{"n_layer": 26, "d_model": 256, "n_head": 16, "n_kv_head": 16, "head_dim": 32, "d_mlp": 1024, "vocab_size": 2048, "activation": "squared_relu", "norm": "rmsnorm", "norm_place": "pre", "norm_eps": 1e-06, "positions": "rope", "rope_base": 27200.0, "rope_fraction": 1.0, "qk_norm": false, "attn_scale": 0.177, "bias": "none", "tie_embeddings": true, "parallel_block": false, "extras": ["paired heads"], "init": "normal", "init_std_qkv": 0.0427, "init_std_o": 0.053, "init_std_up": 0.0611, "init_std_down": 0.0611, "optimizer": "adam_hyperball", "lr": 0.00522, "beta1": 0.9, "weight_decay": 0.0, "lr_head": 0.00601, "grad_clip": 1.0, "warmup_steps": 200, "schedule": "wsd", "decay_fraction": 1.0, "decay_shape": "cos", "final_lr_fraction": 0.1, "batch_tokens": [32768, 65536, 98304], "seq_len": 256, "doc_mask": true, "z_loss": 1e-05, "train_tokens": 435400000, "steps": 7448, "dataset": "wikipedia_en"}
Each number is 128 + 24 x the weight over its row's rms, rounded and kept within 0 to 255. Layers, rows and columns count from 0. The size above them is the row's rms in percent of the matrix's.

# layer 3 MLP up, 1024x256, rms 0.061, rows 898-922, columns 192-255
size [ 94 101 101 107  99 103 104 103 108  97 103 105 101 112  99 106 104  88 105  92  94  84 101 113 113]
[[ 97 116 189 127  90 116 110  69 147 156 126 123 115 142 166  92 132 143  93 130 127 119 137 104 129 138 112 143 114  61 110  74  92 103 141 102 152 104 133 102  98 159 130 125 110 139 119 129  96 117 136 130  90 102 139 128 114 143 129 109 114 123 131 116]
 [136 116 113 120 133 137 165 135 110  70 131 131  96 123 135 135 114 114 174 103 114  92 164 162 122 122  91 153 144 121 115 118 121 161 151 121 149 127  92 111 143 135 115 155 146 155 123 144 125 131  71  84 109 123 152 101 117 113 117 117  96 126 132 115]
 [130 159  94 148 137 170 112 142 120 130 103 140 107 120 130 149 128  91 116 119 141 127  97 142  99 110 127 125 129 109 170 102 123 104 117  76 163 121 114  46 187 157 143 149 137  91 138 117 131 126 113 137  86 125 127 164 143 132 156  94 124 120 135 112]
 [143 138 100 153 120 135 123 167 120 143 145 112 121 172  82 102 132  65 129 124 176 113 110 128 134 134 164  99  97 104 149 131 139 131 106 123  80 102 135 117 120 120 134  97 134 131 137 110 142 107  89 113 146 123 152 162 117 143 119  92 178 119 123 166]
 [132 160 136 145 161 116 114 128 131 120 150  89 164 102  95 118 137 119 123 137  75  98 135 122 150 145 100 103 168 129 126 135 146 135 108 116 120  99 137 140 127 122 158 122 136 160 139 128 105 138 141 137  79 127 150  48 110 122 103 120 132 128  95  89]
 [146 140  67 155  85 170  85 137 106 135 150 138 150  83 107 165 164 135 125 155 105 144 111 180  99 134 132 114 101 111 179  82 121  97 100  87 141  82 131 127 128 141 141 141 108 147 136 132 110 124 152 112 136 116 145 146 130 145 148 113  83  86 107 122]
 [107 136 107 103 158 103 114  83 152 120 136 105 115  68 110 124 172 123 143  82 108 134  98 191 156 109  93 143 133 126 162 177 155 106 105 134 119 122 134 122 144 145 150  97 131 102 146 147 188 101 123 133 139 150 148 104 140 156 123 146 130 141 118 132]
 [138 150  95 150  85 129 136 115 144 109 103 125 121 174 125 176  86 188 171 152 192 140  92 144  79 121 130 125 111 100  87 129 118 147  98 149 134 117 138  91 125  98 121 154 109 100 152 122 142 100 176 109 157 107 117 124 121 149 155 136 136 134 127 147]
 [ 89 111 142 150 135 130 122 109 175  99 146 104  78 163 139 138  95 121 116 126  69 121 132 153 156 117 134 151 159 122 102 141 135 122  93  89 184 117  97 123 118 126 155 174 109 115 159 103 137 115 111 146 108 102 111 123  99 141 132 135  98 119 135  93]
 [117 131 142 112 110 156 122 107 135  92 130  81 137 121 152 119 147 141 117 131 124 136 168 129 125 132  71 135 121 154 135 127 120 176 114  98 143 152 107 152 114 172 158  90 122 135 139 111 110 140 107 136  97 167 104 102 146 110  83 121 154 142 126  89]
 [145 152 128  84 132 126 111 115 162 107 131 161 124 132 115 153 141 108 139  82 123 111 127 157 134 102 139  88 129 112 151 101 118 101 103 137  83  72 129 137 126 133 131 104 160 141 107 197 160 115 134 138 129 148 107  94 101 132 115  75 173 147 114 121]
 [117 140 165 160 146 136  95 119 125 121 102  81 170 104 136 109 160 112 129 106 143 151 107 147 146  94 145  93 156 131 125 123 164 134 129 133 154 116 142 120 141 161 124 135 147 103 113 139 126 108  98 146 139 152 135 189 122 132 119  99 162 149  74 156]
 [145 102 121 133 148  97 101 127 120 128  75 104 135 149 101  90 143 143 160 125 133 152 148 143 134 123 113 141 157 107 130 130 132 151 132 160 141 146 173 161 124 148 134 104 115 114 127 113 157 143 143 202  85 121 120 137 131  84 133 122 104 154 156 131]
 [102 128 169 107 142 164 131 111 172 106 132 146 158 152 115 131 114 120 124 119  91 131  88 102 143 112 145  84 124 105 112 118  93 124 140 103 132 121 129  81 117 170 119 138 150  98 144 114 109 160 128 158 175 159 143 135  91 154  97 117 156 134 131 126]
 [156  84 147 130  95 119 147 119 115 153 164 152 106 115  94 155  85 181 139 132 155 123 135 119 130 117  72 168 147  74  92 124 136 140 137 104 129 160 120 117 114 122 108 130 127 125 151 157 145 145 125 171 123 160 118 119 137 134 116  93 108 104 155 110]
 [141  94 120 126 157 168 121  69 119  66 114 194  84 134 120 146 157 100 125 134 119 117 113 123 110 139  85 103 113 102 135  84 112 139 129 128 112 118 141 168  97 130 133  93 154 114 123 123 125 106  87 149 175 140 125  84 128 119 157 144 177  96 107  97]
 [161 128 123 142 127 139 146  81 169 146 136 108  85  93 127 186 149 179 126 144 135 107 149 149 131 127 122 160 178 104 122 135 110 112 117 129 102 107 130 127 122 132 142 139 126 118 146 115 127 140 163 122 111 114 142  95 116 112 150 103 157 113 112  92]
 [134 165 137 117 154 126 102 144 174 123 120  86 117 125 170 132 155 123 167 117 108 180 149 159 132 124 123 173 136 143 134 162 114 135  86 136 136 149 129 132 100 133 154 143  86 161 137 143 149 103 122 125 123  85 148 155 155  91 110  73 116 110  79 142]
 [146 113  92 122 119 114 131 144 109 111 129 125 146 129  64  81 140 149  95 153 132  97  75 138 134 116  92 100 135 146 122 130 112 102 115 103  96 151 137 124 132 154 137  93 140 189 149 107 157 126 154 168 170 168 127 101 115 127  65  92 126 101 120 113]
 [129  97 147 110 126  96 131  99 160 120 131 125 161 130 151 157 154 148 146 132 137 106 118 129 164 153 155 128 127 134 108 105 136 105 131 134 138 156 121 128 150 116 146 112  88 145 150  86 179  83 102 130 147 142 156  99  97 129 104  96 112 146 101 110]
 [172  96 100 107  80  97 149  77 204 134  93 105 129  93 123 130 121 149 142 125 147 142 111 144 121 132 134 148  89 106 143 111 124 131  82 121 145 112 159 152 143 151 143 113 137 149 127 126 108 134 137 113 129 153 137 112 128 144 104 120 116 182 119  95]
 [169 132 145  91 126 150 109  99 153 152  94 154  90 119 146 149 139 131 172 158  97 150 128 163 108 137 140 100  65 131 122 128 107 159 125 135 155 128 136  90 124 112 140 144 110 121 122 108 133 120 105 172 146 122  95 132 108 144 120  93 152 137 101 112]
 [172 120 143 151 140 114 137 118 108 112 121 159 103 124 128 147 153 170 138 109  99  94 168 126 147  86 132 115 137 128 116 107 109 145 103 121 132 159 220 128 123 172 139  96 119 156 119 145 134 108  95 132 130 117 127 110 115 110 139 124 116 157  90 146]
 [144 138 135 149 127 106 160 114 156 121  99 112 103 139 127 130 153 154 107 115 139 101 159 136 129 125 126 177 119 115 136 172 128 145 106 138 146 133 154 123 118 146 144 148 106 133 160 113 143 107 144 108 120 111  98 126 134 148 111 151 141 141 113  91]
 [121 130 163  97 128 149 179 146 150  90 131 169 172 133 136 109 152 106 133  94 118 101 151 105 129 175 127 171  77 102 147 120 104 142 161 134 122 132 175 130 129  87 120 107 106 132 123 152  95 100  69  78 140 152  99 128  91 101 111 104 125 138 121 134]]
# layer 3 MLP down (transposed), 1024x256, rms 0.061, rows 898-921, columns 192-255
size [ 96 100  99 104 101  98 103  98 109 101 103  99 103 107  98 103 103  95  99  98  97  93 102 108]
[[168 114  96 125 158 127 125 176 124 115 133 130 151 124 126 154 147 123 155 133 101 131 112 130 104 143 136 128 127 169 117 180 143 130 145 152 133 142 134 165 109 123 103 107 121 108 123 103 149 124 103 127  97 136 114 100 143 105 156 146 156  90  97 104]
 [108 123 164 141 132 139 107 157 137 210 129 132 124 145 119 134 134 150 109 152 145 144 105 113 144 103 134 131 112 127 134 173 162 111 120 135 124 128 131 158 118 112 130 114 123 105 125 109 131 138 168 177 149 149 107 131 171 174 152 146 157 122 133 140]
 [109  93 136 146 133  85 135 115 141 146 163  93 122 118 124  92 124 170 125 144 130  99 135  71 137 144 144 129 105 126  77 144 146 122 151 201  93 134 132 199 113 117 103 115 145 195 135 148 128 112 133 131 142 139 125  84  90 121 129 114 132 132 129 147]
 [135 113 130 116 109 159  96 171 109 114 101 144 116  91 159 155 164 169 128 125  77 153 164 136 126 139 104 127 169 144  95 121 125 151 178 138 156 139 110 147 111  96 120 180 107 130 135 123 106 119 152 179 118 131 125 112 115 110 124 129 113 142 111 101]
 [120 137 135 103  96 114 151 155 158 126 157 133 109 131 171 117 165 158 150 112 171 126 126 119 114 153 151 143  79 133 112 126  91 148 130 150 168 133 145 107 152 140 120 130 156 102 117 143 121 145 120 155 162 138  87 138 106 119 136 163 157 122 147 162]
 [113 120 173 117 158  84 154 113 152 123  95 134 100 152 150  87 110 124 117 112 143  96 133 104 159 107 130 150 167 123  60 167 132 159 150 196 136 172 133 120 110 113 117 105 179 131 133 114 118 140 101 130 150 129 122 125 123  79 116 135 160 167 138 132]
 [149  97 158 161  90 142 116 108 119 117 139 151 118 176 134 150 101 154 125 175 157 126 170 115  87 142 160 116 119 101  90  84 140 166 146 131 143 157  91 139 123 107 117 162 149 157 126  93  70 124 125 134 142 150 134 114 110 101 150 119 121 134 104  97]
 [114  84 128 108 155 152 116 175 120 174 119 138 137  84 103  72 157  87  97 123  63 128 144 116 158 139 128 114 143 167 142  96 124 135 169 120 119 140 103 152 159 147 127 119 153 157 113 140 107 158  83 145 112 147 128 117 136 137 105 132 129 146 122 122]
 [156 113 137 142 100 154 120 137 144 118 124 129 147 122 108 100 111 131 113 139 130 107 161 133 108 137 126  88 120 132 138 129 125 124 149 114 105 133 167 133 143 150 103 113 132 133 101 134 135 133 133  83 164 172 148 134 146 113 114 147 166  93 127 128]
 [122 165 135 129 116 118 125 116 117 146 127 159 106 138  97  94 142  95 113 128 148 112  85 126 137 126 181 111 106 112 115 117 103  88 110 168 122 116 173 112 127  83 106 176 163 155 109 162 151 130 144 137 145  46 160 140 130  85 158 114 171  91 128 160]
 [100 108 153 160 112 126 129 148 116 131 111 116 140  92 138 121  88 143 120 153 160 127 159  94 108 182 142 168 138 152 122 122 112 137 154 126 124 153 150 142 147 136 130 140  77 121 133  59 124 132 134 144  94  94 161 135 145 109 191 136 105 143 138 122]
 [138 153 114  96  98 124 139 143 135 131 132 161  75 150 106 142  99 137 128 132 105  88 154 122  99 161 114 187 119 112 125 133 123 117 170 122 125 127 106 122 134  96 128 113 122 155 123 114 115 148 162 117 125 131 126  89  99 122  95 167  96  84 172  94]
 [128 114 148 137 101 121 151 127  95 134 192 141  85 136 135 157 102 142 101 183 137 102 103 140 145 143 126 113 124 121 121 129  96  99 110  91 133 144  83 105 141 100 100 141 159 152 131 140  94 111 127 102 158 147 140 118 134 181  92 128 166 116 111 150]
 [132 109  81 127 116 110 148 132  83 134  98 112 133 106 124 129 139 158 144 137 155 154 155 106  97 165 116 171 135 152 149 142 112  81 118 175 129 117 108 142 129  59 114 127 128 126 108 122 128 102 122 115  63  80  90  92 129 103 142 144  74 147 129 146]
 [132 123 104 133 142 137 110 126 128  83 124 130 128 126 115 123 141 114 129 107 108 146  99 152 163 107 191 147 111 156 128 112 112 134 143 150 122 100 145 108 138 106 126 151 114 169 103  98 153 120 124 134 154 109 139 135 135 101  87 132 137 164 108 157]
 [118 116 126 111 109 115 107 161 145 154 156  73 163 123 145 154 107 131 141 144 149 143 151 119 130  86 173 100 130 144 118 148 168  61 149 140 121 133 109 105 151 137 114 170  98 158 129 157 128 152 142 125  72 103 119 140 103 119 142 100  72 125 133 162]
 [ 73 139 161 112 137 148 105 108  95  93 119 132 175 180 102  87 129 100 118 125 150 131  84 136 145 132 142 110 101 149 165 111 108 152 115 141 172 130 140 113 120 136  96 159  92 151 115 134 125 116 140 115 124 147 111 126 102 151  89 121 116  94 125 103]
 [113 118 124 134 110 120 116 172 147 152 166 138 138 109  89  93 112 100 119 124 148 121  99 139 133 108 155 130 135  84 112  90 113 132 159 128 157 141 140 147 151 123 122  84 144 110 147 130 119 137 150 110 133  90 124 144 127 157 181 153 113 161 133 143]
 [132 158 153 111 119 129  84 146 142 154 122 143 132 139 159 160 101 125 166 111 112 174 201 109 131 106 135 150 150 138 117 108 147 142 167 162 137 127 129 147 131  92  94 163 152  80 114 135 108 126 107 108  96 111 165 139 131 108 101 160 139 162 124 137]
 [105 142 111 164 158 157 121 118 111 168 128 112 114 112 164  66 134 107 115 111 108 152 158 137 122 100 124 128 128 142 136 141 116 127 160 144 144 126 138 124  99 130 118 139 137 115  90 192  79 113 153 172 116  92 120 153 132 102 171 148 114 117 150 106]
 [ 84 122 142 160 144 125 110 138  58 133 150 107 116 164 143 154 117 124  93 138 135 125 160  86 144 138 129 124 176  94 109 163 117 130 151 111 143 160 131 148  91 137 111 138 137 140  96 101 109 113 133 151 139 122 135 158 117 135 171 122 138  74 133 133]
 [102 166 156 158 130 123 122 118 116 130 105 119 148 118 105 117 122 118 120 133 121 100 128  90 109 156 163 132 151 119 118 113  97  94 126  87 139  92 167 140 148 117 129 121 162 133  95 144 127 148 128  98  99 130 137 126 144 149 206 169 117 149 165 143]
 [105 120  89 146 116 147 134  76 129 159 119 127 152 114 133 113  72  77 112 139 150 134 104 131 129 166 119 159 151 132 158 132 119 103 139 133 157 100  89 143 136  94 112 144 122  77 126  86 126  96 141  88 120 105 131 151 138 129 156 143  95  98 146 137]
 [125  95 155  93 129 106  77 184  84 117 139 153 162 146 149 164 106 162 158 105 117 121 117 112 101 106 118 111 145  94 143  82  97 120 132 108 118 113 114  91 129 121 123 111 126 161 127 131 124 148 109 130 113 148 178  68  98 109 143  86 106 121 116 132]]